Weights of a small GPT-style language model, trained from scratch on English Wikipedia.
Size: 15 layers, width 96, 2 heads of 32 (1 for keys and values), MLP 384 GELU, vocabulary 2527, 1.63M parameters.
Architecture: LayerNorm before each block, rotary positions, no biases in attention or MLP, tied embeddings, attention and MLP in parallel, capped logits.
Training: a variant of Muon for these matrices, 125M tokens, 7654 steps.
Each number is 128 + 32 x the weight over its row's rms, rounded and kept within 0 to 255. Layers, rows and columns count from 0. Numbers have three digits each. The size before them is the row's rms in percent of the matrix's.

# layer 8 MLP up, 384x96, rms 0.129, rows 219-291, columns 0-95
119:121091148133116081112079140096126083099161113145114175086118074137179122086121145113073152133136103075148159127158129144196150158118101125101140126117094094182124096127159133124138085226139119142123111151160106075138146107094156150144135183040119168092179142124186171103115151119068161121
113:165091160109146089145119111153068107142087140145146121054120108131154140129132161173083118079159203118160174206134099124170204116114100145154118129136115114140112174137154104168095105173060123136097169149147095108099090113159185122071126145159180070120112143119118139150141136064134112156
107:125101123151130117125213160140101123181165124136114091165099122179127128175105066154098138153184122146154113088141112079134139097170084123131102155146131071095145177137100090167168098062111135115064131189129177154131106150140102171141155088092160101090174140158140175119080138140146067150
118:090063107189103106114063067163121139154140104113121129180124202088134095116146091071118129142088174141130186158098106106150123130142148114160112139179149162122101146138152105123203135075132080145073092152162210143093058123123150134177119146132118123151123152105131115126129168100114144172
109:145175146173151116103169089114142114133188151062128182149062130192132148170128163123117158180110113166072129110095115085155112069129094136116206161159159162095114101149120130108176086111122098081140135113118157109119135128133094177119070127108150146174150134157069127097108179127072090148
064:093146168079098130136138114143134136106138191096092139140177133148066161115071075135181199145155165098090161116104119177124095159120152145126160142095150109164073099118156173103052169131137162128090167098140113095149126129136158168115146130184062161135135073147116132163078161116123145187
117:150093151152159131137117140104122088100171144119104107098131162122154076135123116074079133135180148144085121115090201126085129140148072210116102093146138159080169126117123160139131144140124166195103135175141143165104107169110111128091134178047120145180140089156072124143157131103183066168
128:152121073125128089183125151149161063109106127129114117095159086122104093127147141128172165129116189100178152099140162100122077137217093186153087134134142078144111114122104115098117136177151109101092154056118136089139128129093144172162093114141152130199150181120072086084103090100152165118
110:135128106124163121132146180157117147104126164061068167168130114137171121108118140097130105158128116176108159141099136202152152100087136078083130215112164105118178165147106123087124136091160160131083108100142134084145153060066100151171107115143136145169138062092150069125127176139167115093
101:163139132151125057162115109170114141079158115095139162116127157184095129140151118122176081098093098089117161077132151124138101118115149141165127093053136151152193112191072143110116052144143177125133115156193117130112161069151082098105136155139090150147141152120139124135157143139050099186
088:118087087060139172117161125113122151143155076159130159122154108035093107170111156165117161084124125120132187120143155127102176183126137042166098100161136144115139084149146112124116179142114122106160073125098123144151123159182142102123154166185136101176072130126097123132071110098181138087
119:109127100115134143110090084136131125184214136157172100085155107149146142102176100153133151144109127079141124095197123098103156140163096065086116121096098076169146148102123125201119127051088123091138121168160123106114088161161188101146162181132144157146154086169135093118088123175124151103
111:171135183065162088117149074158159111146158138109170049155151106138170134164109161125171098200143171103091136156133144090094148121085125111050090090136143105101134111124110114106151159150175120152093129112151165119124196198084100162126174159123146159130122088115098115083145099117115089099
107:118140175136172172110086126088149110147150114059140154169115105138166149131122105099091094116177129142141156123121211119158066082203149099132159104188083129205155083100085124109112101133144111077083086155179095128160106069130121149158116111110104085107134143120144155091126151091131089154
088:119151083121069177129174129150106150150088106105106157182086130152089155109095166127063132157096139128115159154141175081114105113119080080156102094102142162150112158091177068157139095167181123113107075145113125180141095144158171096094116151171167189133097138116153121106179112082185120167
105:141111154094163099085151124113152119138111129102117089118058120120071136169125136104103130135193121145125093149140134071121117179123093123147137085174166161174107168106163161133083134129096073133165110208148104120117121101119157148130204193091123122161064096146150117147128115202203130162
110:067152186162132135201107096090150164142185128159133176133120128125131140113126154136134089067130097112124098103210122105140113126164132119170110119099132129106145122154097149101164151136137124118091125153150144109129198073100156096189139211111081075082051120082109150084132131108106152164
114:075144097153116130117124099165160095136161131076123110150126134148108102132149169156164087161147093150118198116085138091118115117162113111127079056125124145116170115136153179126133127172176108084138096105146161136138134122165140136137191084227160092149034139086159175111132113070095119161
085:106145129108130125126119102145123122146097107108127180162146091142161119116093165243129122137156116091132165097120104106112106095145137195153093133112134096093118089130232135137140104124163152110114166167161115069138125108031155153091121186119094117091139116103072185166165124112114122166
090:142080156155130090053153102107121134143107130096127173115118113120127169124103162097121106131196136169060153151123119177129124113134094115144170118107131126160114090101161147115118111086107059071104107082160198099127158118175163127177139148174180170110155086122188103132123071166190155169
095:135090181113118180169104068119142088132109129169142119139120064130127184094125175101145169136191111111072082161093116118172173158058119081114141093149171109081162105142127157115090106145119186091117135141092178156113193089071104112166108089158144150115085151131107086136162130112115122124
096:116142110181107130161108129150120074142171143094100136093134151090105120065171147155132135137109085085113083125118089053099094173104099199154149111171103166148094116179126122134172089094110171140166156151129081121103086171190174156064157184172134146116139078135129151154093168107121130135
096:129122146133116113105084124143124168131145093160115143133075089170104134193135123155144167125074098156135112138176178180107122139145107045100158142106113096069113144183049147153163162143062136110099131097106175101080092109109106161186193165093107144160073105146145110169113108145104125148
119:151122131161120092109151088099102178166143160152145061129076115103124095159142148130149147125110163217101108105140100140103129131133181124131077106175131179087204111163109128142106085130103136113140180166179120138097182181076131119129144172093131047134140074164092097122103127113090086114
088:089107166162080162101108157153165118129164117142191135114113152089125215179166112089125156094134124137091118183147133118170183102133117159112071132201107130146081156126104123133075069149110146142118139118140079164063108042106129151114107172128151168128120118136148145146085078148154087123
083:152137131106178108124125141146150116131102140162086091087103164076186140113113134093085179084165118155127066174190208156123113116128103113119108154119139150114140153175140112130187110144177121146154143137081152110102095171131171068125110154115077177114171163144149078097131085087112084058
079:144146164118125099103169091076136118103160138141081170139138083198048061094126151098114169070194153145093095190130162147138101104126174121134173090168081119155121114087134124134091112145147146132090122095137195127156135090107109131085083121131144132086139075089106136112080135163153149169
095:199138135110112119137111062094124186129157097138146119122145121128104125139160116149142138146099076094173180098136106145137101146174198131232132062103142135141130134149109117094164119158150122138113104130131125075143112134164072156138094117142176119046150136091136133082065067124146078178
092:109170167173163142110148111116076125142147078141111139072069102109080079089177175135146111101107127176095192040087113113143110122113161143153153158148114100124109086161088063117152127162136149123109116099125112144127185142167155115101088095119169119147101117129144092197086192166163134134
105:125186120171141124134152106110110122116164099135081181145129110121170162184123155079144129089159117115137085099136183092144135105114144130097180120077157107067131109122104110100104131188173127092122116116171158082096152080124064190106146140169162115134144105048153169135094176162137079070
095:143173152062117104176126125068165101162160096141138063127141132154143071131118116056130127101132124115122117175143138120121089124137104142172087103080137123150097132107201127094135157143139142086156113102146107138152144085136127156146120125074120052136172204089201180137122159059127128081
124:123143209128079137137125113148128110121102143171146118129139139061135078070146187088148108147106096133163128127172118167214096156146088152132115141095105096096154073110083102106116117203133164120109086130181142115143143129182123106131134120139101094175140066112119120079139099177189162180
093:210117116168141137158096141152131106150057171098139114072138118120086147137117085077149110152147142086093143121129129061093161106123137139210083120062164071129120113135149110094097117195101141169150122132139136117154077154145160161118121095147141128164115086098089134128118071199098142178
097:099159141156120127109130160205147105127058138179148118097138105055092142102081152085211160109161147092144143091103105111122107169146151099095114218126151095178158106124115068105063092120110135139131129125124123186130138121146167125144099134105130129152117099121124116159127047121183081144
119:160123122143143104136178121154111092098134152079078191171049149109130153117129113208057155107093137153187137144137083144120127148108143125100106109159066125110128123119212079167119102121143143138082082104133179137139162121103148126174162144081143099106091158080133119083158103125177085151
091:138132158101172151162144139092105055170145086125139163131133114166129123040134123166080155164120174172143099177214182125109088135039161135151146125125109080119133094107092115155089149127091107109082085159095096157133120158122113182101131156139110078165111119093155162176144143135123131118
112:073158106135110135149101133115093143102110192107118103139091158211091117135122100179135129132100152118106093086105137134129158068181138167183116167128102139090128145120100126163070091181101172167132068129212151088114140079127119133113107101131158074143173170146140148090070154139170124167
112:143102129150103128071169111171135095145149146102136186121079080089152170140151057145108109190087114153143180116154099151117191154123117142084159121204152090150136144154151106078055132085113109149095152177164155114158107130074130115131150145065140119070137110138148169183091101112128124123
123:095155075142131173137148133154133136118104096098076142100115083123121165112133113181125083156171124153150137168160136095109101137100146172148114196163088161163169125134155125117124124115092113123082131144204083085058103121119128144160151092106145037116084073147151190174168098168181121132
104:114092186153142136097134190113131158152132143106118197118164159006147125167111147107145142109117108180148140163146106147117132180105155126129110115103115182143153177188132099111108127103122135120108132160157137101131052060132104115127118186166127079104177088108103152146066178111113154128
119:101104089143152118147115162127075120149106108121148167066105112117088115091181121105159152137143145173144141143134082062126146141071092094107154175120170098143127128147109150136048146088098115142146161165141125149085078121091161078142058104135216160140146077199108126180099118119153131152
108:125115227131145088141143103134131132104167140163101161138150126187113090177136136120121115089125122071095158127175097190142143100129055143117107125153133173136069159180135138077143096162100100120116102103089184078099083168181116105120122145095185151182144095157140084121092173156151127116
065:136075189050085142120137117175135144088163116098134143079097085173101145137173101159182193099126160093082165058133157134148120146143120183104132161130086129122094129104102132141134136094176155155106158105147154097145174115162105138167139184159099097063103093092157110148111152126129103067
114:193143123114171085145121107091155102102122207114104165116121148134127117139106159093113147098153135044133210114165157096087136176172132118124147147132065103081163110123133104147154123171175128061131117125149112094096182171121130113102172142112163160080143063106138126164138096183101134084
095:199160122133116145172134118127107187117154138089106131158159096100128052117159042152162150153161111077127105091135160116135137136106143080092154172087113169130131163106117151091097174188127141128192143111118098117177139123083138131129153138107103164152199060119115111141169078124089074151
115:137118149145080157204108094193182102174154146140105111148160081147138146104106186105163164129155115124144149147182109101116096156185098100110091130128146106109114186118151093063099165116143092135089165086120144106150133135079136085172155093105132115144137109131114141017091127175123172120
117:157125067064121130100070095124137093111138187155113124142150145172096161094053124113150117132145132136141141137154081141128085144254115168172061118132159075127128154118144136120166136158129063150138149066096147119154115166122147127178143138121173153095112146137153093093082144106153100125
084:113171128165197160089116087156110099112176123119108023092087108167137121123135168140090128166154111118111127162147136111129170129085122125116079116173132126129183082108148098095139173119139100104064140083105115145143173144108115151125093155116164144197053210117157130071144122104136132140
102:110111119113127182116118136178121113094116109130148131095159088122125100201170141099126106143105084149157141083130037097122115148134111108129105126181139169109149154197063089155148153153127125144059101147069177142097154085123133111154104099130111113144175082108116126187072176114184182159
109:132057103188188127183068125123119105126181095161097109082126134123143126174149156135149106123118102118155157107093067115115103120143111147137073180113056136107141119161175125101116101138195097094082116124147114154193116131121063152162174114151130120115104107167176166117112184060127138147
113:120107097113164095128068158118144059151147101103144104087119107092117100151113062105093161101100152158150142101093158130106122137171126148110110089134145126134151101137153080091123104113133176165153185191168114090077113132145142113151166131209168113172105080178126087140183099063181083145
105:084087110096184054119102160137099146175161106117110154119082105188192093115131086110149134112115135142158184089157145124132146168125070128119106127104088134145104093110127122157194154092084101115085167135125086087172148122148125140132169174205116174118116190113076105122149134164122075153
099:157099078081178109154144081146137061124101155176132174122165156121109045113114087115058192171132157160113102124098139070135089153170103131122100114124176142115160070069165104147137158127112062130102105132159154091140133182110150162149161108111163127125145151170116138128064142110149122105
107:095180171187061087105155094153096184183132112128098088127127048073106136130178133086136137106153116161193148119124141098103079094173162124135102139123135132115113139150149113177070138184168127123069131092151121141118156139149160143162115106183146080126099159062129123101098132082098142121
102:130074079098112158119128114154178074085139129087133136159113209111159159095090157092145105147129066112187124172138173056172114162086101145163172151111169117066109143130125126125078073074080107160153140134109161118146148113096167197134163126158101172132103109101166135139126146143129141138
086:193093090171089153148104106149146099143134164107143147068063120120130117138107132115080134132163176145118161118158096134157127092114053106122142150069154133143146136179166174164118166108082122099108151124205107130129195137181149046077156110066083144126081139143142108142137138149092127121
087:122164169133127091131152105145133088130158147152083133150177168161090118123160179121104134135131118119155106057131179179113187106200130122112145149142137087148145061117197107131089192132093084112035075079108131181144096124130167135123080093120136126138127151074110143139082140114128127166
101:108152087155126105095110064097141115116138108051099073102132145078100141089147112134111121145163155116104141115151075074154142097102072148132131183115208097108155124128103130133113070150202111103140112127149169139155159182120110145211159096151162135133078145184086156086153162153118148134
079:101152140107139147184104157156140135120180148123101199158132148141128089108098117152109192166193118144091107155077184156138183073169135131116180075170161152129139073160105107088061143104097081138142131102107183038108131132135096128106141118119158094120153164146152096135116090114126128172
091:175113063170069147184165143134107106165130156098143153058119154118111181121106106115182123134114099119093160052144127065116119134146138173124129115151166096104130097116160123158162112163136123072084115163205096153131110113182098167122148128158058168143157105148084056134154140119127127115
066:114132092070068136117200111120087099129158160192089123144144139132111110104187094161168202151199192121112144177103148129136143129133109091088136100172128150165147127150099130113125095120122082183090154057102148135130142079097095104119128130154171123070114175139121101172118076108155124155
103:183096077123105130163094103112120119138139099142092084151077133161132151118101141094139162104090112166116149133127193162147054154151113129130126155138156070197107155145144125127157136081069112126114131140113110157066176106147145198181095088088164052148186083142131147139151152163078131116
096:110115111133138123106103121131093104121185139159099161183101124107125130078136129127142141117097137114099049134088092203103155151097145142068174160148129080087148122123120093147167187159139175083081061130134134133115097110104180154182094191123162145138165092173181120166094168155137122078
108:091060142122091147135117166106084128129161123103112107153128105117109117212135142101172123172082100144142138116173109126140114088119173136110115083168124124162102146088114110077104127157072089130149127145134162210067170157108198116077155122168165142129148066179122146104070143157143103070
113:149116114088130155112096191075161108124080045113155108149105117149110157141136068092175156102158187153175129127137082103117148149112127140111169149135145127098120049153158067101123118087146181181146142176085079144104053119139172109181122180105141126104123132128156127107119123148141093180
099:101136164143116149118075109064126131156108125117116156084121159083103128130180080104182107134157052117130135078143156173126135165204169107163105088126133074152118157145066124072122113147089141078052170125122125129138122121063091170121117150100155088161131143140137078129145185173141162131
109:147069136128132153091129158150109100163098143083173146177143116068077129120168161142141094198149106148121111106166108140090164151147133132093097142162154039108139125117128120142071113133152077129142128179124100129106158187165140112074090159153116126146101067146107154141140076188077110202
097:173062097073141124144094158153164093164155121099110125159114135152055145083128121191154105188117114161126122132114119158086172130079148073109152116118132110170157125113100086159060134101134094116108140133097117082159089163098204133136161090107138154133163106185109080189103136128116069152
109:198149146091106129145131135109138104141123077125121059069127121128173109165149071105118167144101110153142173066110135091089126108173145095100059088084155098127159079149196165147124092116125148122133135096173085178151106146069116139126189176172135103154122180082136125162166125089132129123
071:100052134184187125151066141177163179111122129112153086110078107114115137100104169124123196080111097166153125186173143150136155079162148126120129122104164116091121131124140141128120150160117099104108128163084154116157128169075121197112101079122124205144180127101170119144093106151149066140
107:144125084095127097143124127166123151155106158133103132122130172104169140099091134132075145166069139152129094093160081099109118103187052106197091171190162102134125148125088089081106114146160109129119157148198102128142101134147138139105131105176106056130144148180175087125181094182150078129
091:107102125133151106092147157119150051147119168084093122182090165105141137141152176110137102145192060106107136142165122149090181154064119118099089168046122164087092122115126145152096148092135085150160150137143133145127134063140158136156141119100092136111166098096172131164158111173099044115
123:088126188152099102100101097153157088139197136152185108144103134121120107175099161159113067143115112129086162175127046139112155164138073072153136129141120095139118147145136161069143136136104114135112060134168142113149194158147108152157151126077177134137093089103133122200090099137069102119
# layer 8 MLP down (transposed), 384x96, rms 0.12, rows 219-290, columns 0-95
115:114146183129108034144122121135109099105161130133145152124152106112127078103102152099086138113125062079194058158107144122160153148116114110101117111142125164140115098102144136152117102084103081172125174184159159115173153112120135170133131115114061143082142176180095215159122127067128153159
110:111158172168140094081064132160156156111141103137148107145140148134157133157122173137148169164187133099053101156083143088187114175102151096108102142126061146084174100116131150112100103177115110031149124179163144094154097169135159144075129106135100076126124128121094147108134109167106165168
099:090147094081173123163125122164098155112060148111118194118136178130124121120109122109161168123123164130109142143128151159103155113170123146112117113107060123103103094128141141174107184175108097142205091122085086089152099118195156076123148156115121168093099116049205102144125094169119146085
118:140121136075125163155133049154145074140148099087132076137202138104126089105103131151182154112072128135126137189151098160150146115080113147120102118174141205120141176092130106122114199048162072157088162143115089110144121175128124101149098077120101112122152114097132146135122129184173124126
116:143152144123097173116072129158082143049125095077082144166153107145071093115083109147179136077116122095078149149172096152106134082113188136181122145185202104118080129094116131159166161098105084178158150149140150107092099172156150112117147159138159183112116141125131135134145146087133163090
068:148116150132164152080136152071169175161088122159164096187120115110189149120135108075088099148157141163174104095170092102141114153076138123142117180104106137101121139112116088141125067108176156087166131151170070080143139103141065084110091167126116102144092166108148131143215153144146083137
130:117143119167196103105154150079123103110192179117126132106113104141082081136166119095124129127122146171156102110142058103141154127126131166117084071215211153105167095106085115137129153112128095139175152178130100106090137143138124159135105105092132131141151100183084072122114197116147078166
122:150159130166126093141184182153133133114090153133225102135151140145100160116029120087137180130166091128106154117084081143125131140159130167139107058159134149059097111115131092099132125159135131149130150088111132103204129146113125128129149110145094138148147195103086111109149074105127170065
112:112170115116190123153108104127113156086107110123089146160173120107129129098195100129139135095118050072140106182204159184131117094129179109108163140109167117158090150129162111145191105113152146156114138090142168162122111139115125119195137146137097100134099103062107111073146170072091172084
098:145115105078144159102124122105152143192087146159176114143180105101128159090047142058078166192183179152084129180125119188138112135138070131119129186173102128171080158100140096149146123069129088113097110158137112128138120112121152140174093096095118145164083142137093117100116134130080148124
092:114135117096190064103153182129103080178109118131186138116152099138168109128090138134102127159111077135094120156162089148138099110102126192163150105140074116129129159105141144192133079075104078134129192143126115135176148057084069182126137147130177095149116084122109161111088138161159082142
118:096069082171118110145145102108119128187169148106117127102113100094173113065185150210153097170121133113136154128117093067173131124149157160077152101094097119097155108120110118095097165069139131113187156123162112101182096153172154106177128123120130098137165108130124155175115133081127209093
105:104103076165089110148109111129136091140117147069131150112074126102105108143050152127058161090104101131159119162109138145179077144114130172184162137161180148134154117117169154193121070065080132150186149120082124093119116099160122141163119083110100113123148152170167130157147120180079165156
096:110134151104085087151116113132101114193108174103098059116093139151096109121116137182201179169105070140159131193157041155113194116097126121121130096143170117102099127101146152096126152151125159139136104123097150178116120162114169075090172172137128172097159108124133139114114049121130162141
109:127090121133143145146052096111191171062106070190123138158154131124150095110135086132142119044122166115139148111135091108143165220141117231123162104148138131173137156106100152123117112112156098133139092098140135130185098154088121150082123157123091165096091156088128101109159130135145101146
106:074172159173094150097140141081164070148174099139171055153125154119116145079107110119117178143093046152126117153105098131113140167127162138181148127089118120175106163083101146151134148083117082097123169114158155120148141171144124140165136109126108140171065142129153148083099116142159181040
100:163140199129101138172150137137097140081103093125155100123120176099113091152110132118084145176117131127161132229071136160121127144158115099120161127133133100086155111113079113112145145198120138165052136182111122137107130096100102110199118151170096150051078110109084103109100157128126141181
101:108163167144133151112193168118097115169090136120154145094073117104159103174150098115197179123115162113162101077158119143197143120127085102100103152149134055135128168112146049097134184100129073127123160149100130067190083117095132135144156110117140139126130148164099115065146111133168145082
081:114193154094155107156100184121121151120148157116153133086136134145092134160144066126174081095085155139153115136146185160189149091149085111104101108122088134140141094128065135145164126106021108155195091158109104202124141134116101129158125098141168131132077184126160145089104110154124146092
094:182179171106081173130132187160147130146159111126136105131136146118126092163112120112139106095084137109181125164082127087164096137180132132166076066114064138085173102076023096135113145126153120173133143140116132140189145138149102096111149160132061155093145161140104102109164141136104148178
096:127131103070103154129134158126153119122083167111152132129167166079116100123102139128175171126121172085224137153169127114091069111120102101172086181147161133092088096161089127137127121175139129127186100089099088127147067110175147179142148135115106096112160101125175119125070144162079135198
100:129166141139107149135132149080128089192111127131085137143103093153078120111181151133148135180111130107121106106126141115106150122118114093111094145145070073062161065147208106175114110089154188105120118145192104177139171143176092154131058071111151097145130147063148089129146132149127168168
089:165190175166118147082057155110111137144110156103125080153115162115139094166169151117069092105158123076133147145143146097165167090171118152099113148118084137122111166143193145071166123172171136168119127096123129117096143156138120132143087090101068104163125080047095171134179101111135156093
110:148153147147101100127122086071139177149136121119140058125115142102129139177146179165142131120135168091166043110104171096134131082071093067130094132145122146131101130135165173127147124115135109079179192123165128151137135140092105236177148101112092088142106141077140117143148110176171127150
087:148193083131068170075144158101109111141116134091176127133098150147119112130163117139127133032105128105140129130139177161137122157115151147161112120144117122145106169138055157082089101145113165115164103131097094137167201149130098123084194080118163147090211163117091106136153103118121100064
087:148133085171125099119145138124131184163129107121093195088076112073213071170196139110074101172119138140199124126104145109156089091136143103188177152157099129139140122143133076141184150123127153082152093104121173156148114100109086121093130089172146078111132161099110117123126124082094131129
085:138141095033091166121125076143134142167138203146098117125100155077151165129101113076161098169191158129101111122124122131111154145126124111134114157107097115109181103118169132054135136152054164103126092144157134147191153091106114108075149135189066151113119134147109158178086181128133120148
087:105110104115129126110119192138167160138088152127070172162128104097101147096030198181098154132154097122067140179149142148163113123080093173092110139141132127154158105091154137132105087082148192097080124089146171187112154132163133166118069105111112117125145097146132126133102146174114183119
087:118144123178119100161161118120149131108114117180082177130105125161085143127098159118056180091121087132179124106138161204103089156126190115139090136163182081146089119086114179147127121113114139147137193114144102048108159068157131151129100153149189158125087141111135119099113170117123078083
103:131147051080144076140106139162158098083115080156093124140102088095149120111092139179116151174102056148134123138092133161118174070168138131135119131176081142126128100139173168108152133108098079111117115189154069101180061155190137140116103172126177136120151160134148121134191082123110130149
075:115097130163149121136116135140114154080143128107146168112102116180105183200143131144168156116162114124176157093124145153166121171115125064119145091129100113121157082122103139113135110157159172148086073165132180077121124088074110135100129155145066184086131085168053117109139089190100104196
115:143113144187075107111147129160099120114114134155134173175077151119069136140132147106077147115079096178148150134087142144169134189155137077116158109159157095173160150140078136059124129123162175101092159142061142173132205104158127126115133145082111161106128153084073137158125108110143145052
101:115148110162139077074172077107164127140121149154134130154135124173140101086196168174128123123091125120125130163150131077128115149101092084122164107115135222131145078164130167131151134141152060092152156097156142127105202081143150100075140130109141105122111132084200089148116087070082152095
083:116129117182116177171197136100157117158102133057136138108181109134126135176069110121129142113032146103142049136051130137146109125127112126128090098139145136105145156149093114170169168121157166152093180128144150101179126154079122105169056111114116110165148123127111092146094117090123185116
109:159151080115133177124176085154076132137153204095144133117125181108189183037119133173108140128123120117086146102123104075117108112124149159146127072124065129110177129191171137139122122177199112112141137112159163090099082151128123119158136138061150121110102120118152071108128098094159111121
089:142062120129142142099151107119131159092079156133142044151113160124148187083141125075144233121152110107118077127086100121129163151150138110120178131094100173161148139149102139104115120132147123121169097070158162147154116122146101062140139082128060160106159136196105122108122137173140197124
110:098180110141090110113154088169111109190157170096117142101141133164126118149192147179131102203125117116097090123103093125102125132126169136162070118177144137103143060114131116129132130162125141119113155175136105085113183142126115162197089106168091096220134122066120144165087088106105081151
111:167094158170087133136117145152179155115120127161119156082149138129096141128111045100120090143117117130123078130127050120169135161148158122124127116145200067139139143101095126064146125084149132167117110143154085170144182136123132134168077143112114100103119085162147075192166072179191102163
111:195143076094113087119094126141136164138116126093104094143101086168135134194141116088206139108080137136186138121105107158108119101141131100148157116104158166192058117142098164083088119180128064126142133164034142140148118125085127091092143149185126134195145130132144123156131122140097162109
107:161121159121123147141147135143095175083131132076121129091179192054172098084106183152096165121138070115092130074102150085109149165081055112100111114128115165145124144175190173184108107146106172158133119095156155112142169130121060135114122098145152127152164135131093132092080157136125173160
112:137136058143174154140166124115061105146118124045095172139144137138153095074136168168089178183200068133129135161098070098125101149130142129146154195153124141112098160075177074114154135110117123097142153087107102107128116170144106159102141095148140115074119089108124198143131149150132145108
115:158096190120091131083151139161119087075107116137099178193185073168143092109138105140093162171129079134164145118150117140154149122085158121147081126162191131094112100178170133145132085153090129113168093059103132135085128118166132123090155090165140184127156055125101164108123160140079128117
073:093194153121131132081091074071138155150142148118134150150152121075156154124156128039103064159146172122186116139141073083174105160145140122149112132105116176128142100119109127143115110128112179083135076171154149144150162038168087064141134102167098147105130112132111100138160076143157101127
117:098150131141150132136202114094140112148145171108085087170088123167178119121132118150134230090126088176137148089117089150107146121114056122124089101142107080121166129117144118101060091140119155161103122114149097220125188157115131062146151128131101133176115103098123082106170130131166154142
095:107080093184165079105184124102156076164120120158227148148126154134109151116086173072122115103132104134067150136113100145137106115160138133126139104161133148127077129100116118161108120041177095141067198153137190139132086125148117138152125146107183108166119100071143141102131106111134155084
111:132097064158117104166168132107120139136166080091179138102130104143128071118074132142152126105111163159109122131116097121115151110195114156137098068102108154157136152115077158105172150114154130202108209154171150067180091105083126090196133153148127147157096145104114130138131102053119131172
109:096117149166121128060118165102106114156098080131185083171190162100105114093063167072156142112104139107123179143161146157119130132121099105138110161122114109133100137124116094190073168092183107178086096145135110138146130131115208117116089161093179085153127088142182124089090124109116185139
091:049089174094145097155135170086189108178084181138156151172176147129145125113143104091122166137131143110150189074169116130115086092089132104143122112131127058104146146112084137163150084129121096149164104082133095181127124128125120076099154130076099133110226129130154175136145155142144100135
101:093157089121147222169156088205127158127104143150088150136124079115149096092099115126110141076182125192114140102150167119135123109137149107093143163134131086089092147058118192113118108096132159153095173153093167152121150145094140064073163114094189134091151127146104144093115169153153128114
110:159097169143116122136129135138144142084163140123161132118144131121144099134123129134163093143106067124120117196114066124164165126173201119108200050167121093005129125133114127096107139098121104174104126091112111113183135081131121117105133175116150152107067086147125153159165141084182120144
125:116117127152113154111197158183127188174095150126111150143106133125142101104119107141163108048064139195126106158085071088165132113065131106131177106108181137161116154107130078139099144106125119163153096166123204131124134089148181088109092117170170125089178111090109151137104126120140113071
098:141140146169078202148175115131183063130118131124163127133164099088119189078153163133097124120123148103106113083134094102125118086110081162129116177131169102124072153131143126072041109157137143135150138175103138175120126150130185131128064125080124185137091110081158110130145108135187177128
107:098141210156142062096123179110123198154092168102125132136133092134127120123054174079129147070129129138099167130157129140175145154102086124119170084130065107148155138143131142045170117154148143129148180093075098185115163088151121099110127130158124158097132072144081133130123119153117160087
099:144091112187160162075168157109105106186165189084124118154193146142142119156110193142105177120125084143093098091104081107138150068124142118109143139093145140145168104084115198164066095120105108145166181146126128067073121114143089104102155139128123153174110081133125183116121137107147144086
101:110101130133155074126116121100116168132095147167051088079089135174088153146118124092034107104158105166143165108075120160091127100169184164079118183135136133098112156196165150111165121143142120142147161096171123123110188129151073132094105138120104079075164163111149137140184128133135131160
095:127110159140193118124146187152152152103084115209197101133135124161138159081123158101165136127146030147037133136151132140065102111125121171138108091152081114115128072098106132152123154058134125145169146117111118096143102115150130120111154122053155095152143086158152143106128177101136124157
093:101143045128147134100129069141079116148140120081099166204070172162140152115117117119100113127131132081129134138129116139081161166162101121131179127113174128127106091098088197180099094119099169125157111128127150070119176167179118112107179154074134159194154151100143134112142103157145080172
097:129131137127167178115133157133164086125096134061106124086154130144133145125119166107145118123127048105101106185103135193087141153137105153140131083128076104125135111113197163174132130197049146130126091135070103153139188094112129056122129093112127148161149143188135117105144133195110105183
086:085113134094122175108151143082129146180105166119141117168103139129128108110132080098095104197200195161124184135117070128144192097112202121125157139091154142124145074138097045154126114163151141114136103123151131143116103111114064097075150134139150112100117150117156081163123108131157089199
104:128154090130137113098069121137198189119138109151115109140154129113197107169113188113122105128182073105153080188115171143131162129118094122105128154117073084147140169149089115148157106113115150193105145100165156008141126139156131101111125112071137072098113143115167116130104151094129153148
073:138176162147217106123102082115161129140150150121183100139065155116148080119164124104106054137053126106152142099102127122147128178053147147098136216126107096118150140125169141153156096116122106103148073157172088138131128095139133073101136152177173114113134123119153093134178140118117098075
095:126121139127133096114098089143123180094084127159111177095162195133157133123096079159160079128116159154107139114146091104161150131171169133155147122080109183096107037124117094125160104149179103182112104128068205102112106121101115058105134154207163171132130136112114099129152120166152144102
098:149152119116131120104099159159110131131152116202123152152147069117146196096131167066118141129135139102061068107104118176161153109098171148112111153141150105145081174125146128147139145158130150033109172102156087097170083104134131168108093133104158153096173123164145111091156070083156175075
115:105123161184158059097082097169115146130122127100139125145137107106148175174124184118132115127221086129106150146120164149181088145097111104109124128155071135182134075119189167150089083130150149031146084174126137168101126166110114143135127146136125103121123077127090158138163093130075148107
112:193074100131124113099127165145117137112148107140100172175127149129074135151113127139141095161122113127104085124166169121120137170036109101103104140160118198152073178165169142127136105119061101122098151054200168065133123126171136154155102132139107158100065177101085129117123154163136133134
101:099165075109147173148071145162148161107109134128095136101071193174094104082098124151149134128073139140094174172074187133164113147104085158154154115110146142087150121074095094077114125145219120180087122152130156142160105126137154105060171146091117133109128119112139122149133121131105113200
117:146112162138081084189147078182167136155116090124117155088119148151153141131123111115112068213134068135113160152072108176141137144133118113130086149164160075147127167117161129058147105108142143189075115136091110116148153095067102094152105096194124118095125163153186096158131145156159111106
093:109165180117161092076085093114100184181088144136142134080107076069159141144143086083094135142164111126119087136131087107162078102188131144139132130119119094111156165140176066067161107157173134152155157120123144152141176127096149087163162123129113109097079118157133145130152160164179191072
107:095141129126155124136062089149112137079166124102108152211143126174161158101126125099133102144132107123093173161183133161118113095116097163170181180121132107144172155082153081100077109131119125117106101159060151139096184120150151153118065116092166151089087080104148188099071140129183135119
073:112124165114116139121108059090128139179171122111173143164058159113164136113164102108129001121096138136161139168153088090119092132089185135127123171112144184130160132114155098149117110150123152112158078168174107129127108089144105083094105105147134131088146159128138128169194151117186105082
101:135123164176140161053115060153125089122171135097112044132127107137148143140123107135143086127148076158141147130104112061087134079103157136115197167101173184126088155113103169119140137090116119123111150138131161101175111108156107114176148119148123124101234184113168114106105101180142121111
092:162101128150090109161146171125134090175128104134198106122196126154153115143122126124100146183109050097147144130123124122100120155140154072154152109147131133136069129148164114110155120145101077147086176029098110137167160170123061139112121114093115169204138147060080134114178121145130120101